config = dict(
    rope_fraction=1.0,
    parallel_block=True,
    init_std_down=0.00544,
    train_tokens=219600000,
)
Each number is 500 + 40 x the weight over its row's rms, rounded and kept within 0 to 999. Layers, rows and columns count from 0. Numbers have three digits each. The size before them is the row's rms in percent of the matrix's.

# layer 10 attention key, 96x128, rms 0.172, rows 26-95, columns 0-127
096:514444502437496518435497523526547502407495532546497453510428501532520451442483550505525509550564543447510563489487419545510506543486477448462520558416474474487455447536495517495567509521510478508511485424517529564492513529482500467543433483584482488491450469524553506549500506582532511457454575551571523508472613496524490507593471492509517478568482472568523475490473516493521477519549
112:517534549637500515451546565489445486502486535538529513549499505485498510484498541427487463490545530494410499530529526486524445525465526530508447457522534536547530456505415562483478502534458513483548543554527440468441515550526426474493464456548539565494479526437578511449533466459451489481496507513533548514505515513511484492451407416533507509425496496513467464547584484449556501481481
108:556503523502484528515417569524559511460527445544475512495517485490498466524488482497464520527463483538459586485515434508502451508494485550524540473489485545467505561533512535444466472467486463524602521502488540482523481559527479487449523429541489537474514479475439467485551478501484433452553554551522485529549572530445534518391490579469465539450544436560507565532571473510517561512410
101:539516491552436522600529460518490460504501503526435519503477460565507473519492470533471414484538453494528573545501506490565456445426586488513506474538522503456462467466490438454510434540514468569591488440506473479494483530501393548535515423434506521551428498512481553519435554450529512495531525471505501502484507568514475416509538567508505492479513498453465524465566503531464520511487
113:510434467578464480471516476504498465402540480508514462585528515526577485458514452510447455513496455522455543492510494504525412509498532514514437532470434456433538498561525496521455447493534448473516505463455429485480501460507421469457544459485525470539498440514508564525409425488505520496462551479535569498515579535491562508444577516469506525533485512607493533528515495473525516476464
091:440450572530502465511532380483482541514477471425460501510518483460543522517506508544457434530504464479486546486485521478532456493518523510460432501503450427497404502499428519507480473558463496580478515459465469533528619533472452561559552449535434474531500514390434478511488474541477481487528534485475452448438488492506479447438534492498530524521482581526461487521498527494533506533517
086:563579386505400487428572446546484481543494552580562553497472572484475494529486482543440476572437531481555451491518465531497540451535538474526475486538502538453495509506516492511488446439467533450513524472421481509520479511461453492521481490576460495522579470488587507473488476491494491468468500499481492492450490525491437493441583470549490487527437508538413543502493503507486496531485
081:464528488494402536502506519527434483426451532536569546492558522507493425465527463435562507567510427566452527507503499557498468559527546533479467544491530554516522482485534484621488415460511535496501551550487519486513473468509488500509533475465463446499516455489484431450489491451586478526521514507491470498512456527469471504541553532432547499447533480492490454547519472560538484397448
079:488462489499514513526508491449462502417520479511487499527484536496525550468494484478521427445543534468554402518477506499534480451484469453463511531495451586453557474499461513520487465495458393497518501447458508579524524457502565532445374408578522447526486549520422521520516518493459488485510463545412512511455451510511513514452526472574477533549473543526504565534483499499463553506460
073:499473592510441492496505521459531532495566516469519439505532539485551490495478507465491479494493518414484447449463537539530520532528510476458550546536465506491473492527470501413461525518453484504571544496521559576465498559477439511541405472551484442532548553484479514547502434512400478563591486479504554463518463490492519477514454464538496454543535448570566529452445507577473458508480
092:481456519581566482556468436487518498423469488525411502514440477532474499480506543464521446450454501503490532428500529512502512505526458519520482490530443512479542576508412504544467563556509436490556474528535537587537473481492498511385475494489522531455506529487465413509519474526422498464464508538461523531483469591434548508538516469489488520505410493504512482516534518519437553582482
084:488484468420530473484509446570527451498499504507471450539481548537515485441474602543519442464502470439515504539526495520554487494519547458525600469516498477506490487522473509483449527453474530570579532444527444528528549483469459513466446549527504486509500561507503530486510446514431441419447453497390472545514474510488544558526473534515510533483398474501548432505453542497470508575525
080:446482457478478457520537497559486467498510498478458494485473567437505456517520464505533516550508471482504510472525520566489486490600455559464427491458575409565484489471533495535538500518577483485503441556532541425523518547483509495408471466530449626462485479523480546476500544469592510456500505523485512499518526477523537571502540540511558491557519516416457576471539460541490521517478
092:457485487486531439437490511488476475539521479512532528474550546529457523471498527497447518472536481463538471484533536538548512443505457436548570451525493435513504563476472450495423554438521476552546467528542445492531506449511522551413456534571521505570547491513459546529478594489475439436490432502428475534531500540447533506456507519453473504493443504506417405487492522538437490471458
099:507499525501439556525477486509489515475420481472518488530500450459504490524509502473512471604481520492472473533436419504491521572498587510444473507484510562491485480556553567425556474535451459439487504465523494501444475547459429478530520446410512474492510502487523471434516454479531542500509626455597525458425496479481483508541488508543536456530544465464561518435522460514558476509509
084:479563500403483472447446503588533485475553467420453448504427537459532525530515465511513459508548485516477508500495482541489504457526487578492449486504549480570489497474553471507520497449470530488569438537538482459450542523523546482492507527475459569472423454506539491472527546437579512539473567527507528521496573488527454500530488498636510592464507509485474553536496517484542498531541
073:513559513575537488487584443440534478478550487516464530451510481494483489561502475537460542448485440461582509455513521442626550546495520430457541506471429545503503497513489461494460472455496505462538523490495517501522488430496460553567480533474469474518487525525442431477474519565471500454492464458481454475492496429539523477418511506500483460440439532451529529469413549486464449562529
105:511533506473461571524465539520471464469501473486419521499446424523520508540508413490576501520424517526458511494460444469485516486467453526461516497490573470485485490527506480517494471500490507399407510477469528496465493516482486479540610484524512495466447475466534450565514485459514503549596588451546526448464495423538464445469429516542498493512526449522510514488446496542560510509603
089:534496513546544504495523428479539533435520497487532503486603488491526496423496508545510484462492510497578424526486483448502567556492459470544567519487402461508536533499495483506483510430444543503523481540519436487517572397495545494474456512500520442487537540445499483485465528501484489476530488495491484514531485454492588507480564403520500477448412592481477442474454516557425545483513
103:563468448473455524554571518508539545480500480492485448547463394484558535478526553504562428535440553564497464540445500474413541548512494488500488534515465503506484481541430507473539482475421556493478568497514444511455520530481532524562538505499531475491471513494609489505542500476460524469539586433503487501476475427479487445519490431453496499544439566506528526504428477539521515501546
105:510523482462453545532453540517513455450498483514450497504384431537524472532482505448547441497451558511468519522514479520474483483510473501482431443468577487418433527545525504507561464496502505498419468513528565495440461531442451487538501507525530572476498469511581450538541547440484521514527548453515552493435496537455483456532476509543492498591574473536464517521518431506538543485582
089:518394497461445452480510461503450547498456487488515484510536473507509588532496542447476476512452559538552452515452571465530480442479474527559590579411475522601548515564448542440566512493486541500538541439541479475473568516491475480480416533495528502448517541491494503483540516500469526484478526523476507530508441513481488534499503463601457494473459522436493526531494526496414511491477
119:506523509531507450484575489531508493560502459501541529503553484511516515507496502489472517454466483493525474470503520482562456528532495455512591499477420481515517441444511505551462558478594481480593493488467518502546570468536517554467505484470452428529459550481469577439460499526479554468459401505480469527512418491525544551467558461476473457453458541444519506413501550522439398517491
090:514481511513468514501530464487528525550512523460530469517545532456454473505565473600523529473515468533510470537479482436509577558527492468536483471591504531528517481469512471526423461487544472479447513501464400501517543499581556540541457538452513447480473558512468543475415510505477518454441465548538442533532471468592562510461512506481520422493489460464603474507433542526449467537495
104:463470544442537526434494483528429495525475522478536487491514518491476586500485536450437511444477438509502471418443529461463511441475492486495532527488474587570534529458461509444465483476400543495508569457510498441548512499502440443491456502439550500473446473509493422466534537526453518477554499494476509480590465497477494550461476519472537512440431550496562520507509575501431571450514
135:484453505505536459547465514496519480532503540501538540474544529546467492481541522518460474451522606509513505538501470521534536492481540492527548531562523580506558476480480533483496508396537534451511456516509472479564528514519520536494387499486540549447508499466450458422514588453420494486459433469458511533596424517573506546499504504531476538456465493437446489492525523591457550483501
093:488485465550489473474547482505515459480520493546589524493501460480492474473488577475441501564490521527556508501485511471507514487484533528541511511516505571501464503455450594499476497491467531500543549539532463534536466600417523516478481516570560509492545521463545485499590615433518467525517547540477518447561487502463530518468442473520470581465476619541474520525580457490501558467501
128:511395564431424444468516406475540515520473464468562535500531545413493506494510513448510505484471488469539506458469534525459500491460512503528498552456490537447463438467481551529476528510484498553549541512515476472512565526464530496552457506516578493571471533459502478445525514528525514489487467643497464469458572480496532529501564515557528588517486513541441489504420520504472460543507
120:498514498496435510448626505505513456444539532461514482456570549518502483515547527511538559468515491515528523440474478464528500510468461415524503461468491547523533550437571457477430487479524488475529522496514491472519485502485576542493488476411502465544481569533514561491447516504466522456470425500534501505523440583477528556416487478518456454543549497509596526518510495415499584505448
128:524443563485431463497430565464532421478508526488492492501437538508514529482490436503522571461497514586504541519534423589556496498510482422503516575482481530469541523508517585433541525482504500442558460480460444413512453486516463467427460520526490489482520476510491527486555475440529496472527470436576513532466555474506500481493499506552428511497495455558526502504423531532437514543541
114:522553458441536525517505466428544533558525527498514552504440486469519536501518451478500510438490537451504405518565478491528502484507511483470499496568593458439569435533497539548561451522474476547499536466588537488524526445524506499555490403441470488507443483497489522518536522542538523531468441499485478503414489522485542516576457510484462514534558571421491497537504513498505417523573
122:485489521534522499455509431554480486474503485446540480543502508539501537542497486515512461484467588513482479433526503499483496465507586479457455488505424516419522488464493491529553531513509509433513463493468539543533491532496461525554478567444563470487462510553447419574474499534424530594484529450544484445508502493522574472575512457552515506563461550438447454522533490459463465401552
130:484486537483463489503527556451489486523474512533487472467526493505543524493498513453523461459503455525471573496487526426457471509470463484559416498512547488489553430489467499411525574514505454463565524458487510399565534528492500502497508486566489540504461519554504529532606511480471493485468501426498568516511547549403546488461510510529510418571531527544459603521459526466527454419493
132:475472490488510468491483561474454453463462482584481546508488414533520509569490561439556473581476555513534566470455441545528489456533496557490496522460563510484560542579475517484427523464505527521480503461511466513514541524470470474482463508548461467462417476475476471465510556533453550509527595501437517495500468507547549551464448468501454468472491497444447393562472475489570499487503
117:491523506518554488501574509501480538443498467482405520541524467529557537540482496528465467520474496523462508582514503506474459508443497503553414515505460501547454477550428504502538508489533550522514489510486455546429586520478449568469564490477503503488434491344560548519540432490460479481467492494454546517517504444477458461436563561502484455474509527490437500546508429477507528553475
131:466454421588472489471489481539496531378467488541532465566475470534500526496495500468514492490488561530584439532495442429487485471484523573521515519520534511498569553550479532409498503445454496645500545500511467540482461470499426437568535531471548548497541501479552532455524465560500513472523544491478490494521552493473555501522469459511457481557502480520472474501516480525498565467536
126:570450426429514490485508525536499453472530534530566548561483509491473468486515449447518570464540492571538554452499460540479482503544519495549533523492466520474461406521465516559522530519504468491560535512469498584439516543513499415595530505481497449463447494594518467491581517494565476528492537505527485522550448475462504547512517508469460494487501483550542552573501574423524452483496
131:463581496585586517433468487481543500578572497507505439497483521459528469539531525473433530519517499501537485547520528506510506493501519473503470474424565569486505550441441521471532570517449523430517458557451571533494482524468484446419491528469484583469465507513488504554521462484506480506498525431586514498580549469507533571477518484408501535510472538459498513534506458456559481543487
065:470449543511495436482493477505457458497460402530547542539468479491503518549505457532474561427480487499513524445520487496512479459461492613506509539445482515602483441491565498445494534491514511555568521517491552481504550486484480421494526492524465489523473480476469462556474513460557442457547523522477495556582553510536507513433425478640508510465486506479501480551504519484562479569476
063:433494540559423466530514489461509558522444514447491485569464522514482510559519498537484440438434538547535552545490466520534519399507522576549464563476446557538505510502572448494445456473549506477550608454498517480492564546499489500459504479498552469549493545546493568504471497514559444443544534537543555526483463463445518493469508502560500514455492485437484484510483515526551553492550
065:535480462480524539450465463529498527451549508522536476473487466445498509445488479495539527485563400460472509471554563571491520543519489465488509492476498479450525509494467516489523534550476470526434435529519540565510526449489505453508492563491474463447431385473486476523538529547487502518587450485454504487573510444512523508468462559441489535501537466586527489514496576443444405565438
070:472426584511551402489505460511452425467552401552529475485489505465533563482506488465512569466480484485542509460557506529519473470473551558502496512452476533519538492506501514473454493468505537498470474527445420504502551541459454480448501583508533493485460462490460507527486522465525431484543511524533430545533500523545541524489465495585525571427455451485486472556545563436476441543442
067:503488464409498535400489440494543526451531524541465549494497449495447465446479474487537537488611450480485499465500520556497561602460467457521491525459468485482474481528484501446531488507440454480482536560551573528498548439476513483501498506569556433480518420474480529494541513485474525534558445481524530472572559471489533558534458510462443548440547483513555559524454532483462489518511
076:474473549464545379474485505508469460421553470511506506513495544458484525482488488496499530458574514468542558448578526543558486447476557536515520496453515495582527496495529471434439519423532533506501517489463394521506562506483460447425487602486485426491488468508476530516489496495502473451514455531505513549528519506511501550538438551528477604508504482467508502553538570476491471523428
058:512526551523625463495498565540508480523482488520521433566484579457521524518531493485447547496449547534456550541499496492467499429499522499536435532509511453522534515455463472477513499505487532492535527480435513565514491523527454486482481577510476498393505463504552437466495429455452474436561493513491505565507507449557498513523433435514482511438466440483446494551558576459516578509455
093:465537507433468533499460520507505530453508561454480426419486453513504493478498535561539466626463565494508480483436501490579517532539463499460453500478465475486415523512497466513592528533464502493502509546494546501509443517502559502536593456537443503568473537484569463515546501467548441475520567488533512464424530557415496446460484446487522497479518531508529509495505487521460492449574
072:458478575509550413514518502520473474514508446448472575492560555445521549426548532557398541512522478507541526461507552459460508473499488534518511500498481483515530461447494417541428476499521488530526505432497490561494539499553473526498407540445527523492497522450395523432474502528455500474479444522499475589485462539525514556477538477458510511437513478520504518591532526452479453520453
103:527528456541438551532522518513517543524462534574486438434474459470544485502491493556511513531543541475465471486431483546521466561423458507484446524556478501405481453496471514521570510521434434474523504531432507598467468558470510506536547422588464540529509538537575480484532475515489497491492571484563507436510507509467507439490566453507478442452571559504532531486487459493509524494527
077:559481526490508495445562475514566522508560482511492528554537533495481524496524503494489451483462470532532517513531544510419506577495493465494494471479500590476560523499524492501400535466542533529487521465556481530468532419546467470482436522387524455525503525482506569426452467503431541473470470440548481575555510432586509526592512498498549480468413468488467492536560502492495488458491
113:489507543523420577507482464474546526494485546529497408466485396539528501534483510550603420532502494525491466497502506479532497571498483514487496535484505526491456472546510530512593489527460501461478541573547520500504474496434596432509502466554508471549483503458567464514496539457570481481513542495591518457475567509509475520491522436513505496464478554502574507446456489531524518452600
103:421537455431486559508429566507509499471454492408467480486476475455549509494459466572496436567543483460437497521494475583551460551495427506452447513433494408454442532483492461518538513542452536505470431497472507529482507501430492500526495468534522515539468519489535477444529503476469520538542519519489544415428490544455478457503539472443518484494449559561470485458519485460454515526561
083:423415534502492499406520560529496485559473424495500471464483533470610507523419475552486439507510473466456533462511458533532397452492476535443510520488398491464469548514522451523524525484439480541554447525478443519515515442477471536455511532509523490496464511473478526431483511480523537551428499515542520426434439511471492501486521478487520498536469553553537504489519544549494484437561
081:454497467480497415516544450487496482523506501412561560436567575474470500465566522544450551460483540477507472468491521468512535514497500521511535501476481511467511544451496419561446487492477493600512456514542517506567565438530561552489454513466540442462522497454376485420480509492480530483499412542498491544549489530499522572505548468429485532499498505442523507519475518475549442495498
133:527514484541491560495440572523510470437425527589488406492395408556528503504501519524495451530576526515459487537503441510499527497501496490497500540526510526515461504554516512454561516540472466462482487564491531548491401544451465431499556471580511534464496485552545528519539501488539461495557608468516554462464541511474476491561466486514473465478557502530508490487555443515499503488557
066:467449472497427588529553530513487477412462495512458471458452462455539485497406519520558517528544461521514508438552464521525485494476501519483476513511519512478490504574472503468547463517415469562458521527486523512484450503408503433565503425557522506503474439466556490522552582550551447480504593530507455437552542531463457450509481498525517530496566511531523489532539504449499534458562
130:494509544493519398542509463479478532568522492446570598500571572461455526508571521484400546460486514464512486511439530467486517460483516499511514483492493488518534528416472492550439519463537515532526472434467468490544588499586465615473462539457539485465511543503443500478454484473451527494460404523490470566515451468505551531502518512493482512477470494476516508483478551530479491548436
091:463470438565491517529487489528395480530513522474552444478530401517583547553471574531448510566478494502511494505417478449550476438531469552433516535435472540511472567502507541484542525531494502495544455533430486555526519562513529545476472507510497500463501501495483480486513502437461466482507607491501500439503461471473483521423520416528509492484477570538535483572459509526506549439540
127:500457563507454427512539443477507482531536492457585552510542522551491516494565517512445483468485511511503476498437484491529484511509529496478571532473490511499537446455526510578456497452571493478508453469493502443518525471532551603527468520431546440478497516544452541466471442447436552447445462506585444522462412499493515587529570513524535527466474507474504546498443492593468492482476
107:496540485493482525509446482519555506500521539507476585522486559491504505501496562467479515433479628480482510504530554434473604487467493511495529509528452467483560503507510522471537424487484463501480589436555568472504561512537493546543510502423463433497539527508461520463496426527490529436576463492487479547511531437537541477538573447412510507555526503475518517530502491525491396487501
113:490484526494499471548517406484519501450515516436504498573477437498494547552517479501603492515451468491486498524469541444574504535521539515531509552495461520517471423555400574459540506524527513438503571548450521546449529509438501415472516473546502440483506478460518493591533525476493486513545539496496491551538494482499581554507468425484495526469491590516459479545494550510422528459511
102:524470549478537491567508476468517435484508517446457537465537504590450447486511527446497520544543532565521547444455443552432504551474502499556521541454457537553538546537484534472436480441478525499535527499508481433526490525471566545506429474521546503501549519505516456438492544376418468492501485531486500511586471501499483504471506473545484508441529448505496505479505488484448627523536
107:462505529488523512500527563464463483563472496453452473463543546531529451445507428533499508588468531448536477481453517470478489556501445520471500461454468472519421553497541472496487513497512475462445483546471479490473551493517545550570499537554500502442478523451434507412476498465518552431440501489534481492434459551426433490445608567536504452506500488545583527442458486487534458519529
117:528455513509405500606495486478503512526432494433516483453521468466513506459481510577528436490471502543420478455486489569494464497533446541475543513504440480544451466517503488575597539574485455539513538535514545464521481460493557518571474447556458456527525504556497450511454546564530591517459456506523500521460489514470493489456492479490528524555475527468571533431465482575535519485523
103:509480457545470488504507519472561512520469409535462486528511466564516520584503529517559499521508427488481486561457505438495528496423493460482527387560526450493506530544524539504494469517485487466434525463522526543497501509545552466510539529513437516512485546471566544464478542485501449498500586450487503528551582532540494468508486419441580544433475479561512494544522612515466556496477
102:497501491519476529548439457460522457510399460541479491509559514521503476500484471575544479463425462514546505567490504465551467457516572446507533559516525531466450409466540449511509472515516498525545474472567507500482470489489450567505486470467535545554479511454621537523441493508534551455503551454476516499523541555571479408515515502519566491490427546514514460533453520492420503565496
113:423425573534477440533466467507466510523478484589529512557419421448576502543544547533490441485502480487475535510502470549507457412455518550527451464495523488504522458554446485476509486542472541540554505498460488538467516571479424555466518529574534510462512493506525533524587467438451509506504586520547459442495473458555522520464493481544530517479474485526424472560505501476550518474499
114:565469486566485493484583543551479513489523485511507516502455454478516543526497544571563502447421500546527471494461427530496514518498509457390556545487425542423499446611498518498519508514499538496545501551510541535502498497526537499478495477519542443516513553515594467543487492514419506519524520454496434501515496525579535455447575532504566506575486508504493462485407509447500544516491
112:471530442532575474526450487519542567474489519514474477461521488547497528466517498452488553543520469474486588507434542513540490506510552494549492571512404458498451525509467506472443535499521391435553501472463525440555471481499484476502592443540442475553509450492492473484551469566502503487579491520458501503534522520458567488441587566493521566511536517568479540449486430499463492503495
096:515500497489541548479495429466551516492529549522561488506449419534539472495496456543488423597467498507511531457472546544529524501512578550453478607426513504425433464477519540500581457529455457465558424517525509504525457527471528537590472541519548554501475450459525576528531471512528466543515562469533473473511557486552477511499506527552530551476471499479486439498533528530445526492513
111:491578485519462522531545465472492516587524457528527507387538504491507427557501494488509491530557539478490449527528581510494482514548500491486462393518514432497489493442505432482521518519530411493526481496453518475464514508504556581529517498449466474455539523551493529516434505475457538524481434527554506450466497507528404503453546460574478472479504468475540526439498468603553476546465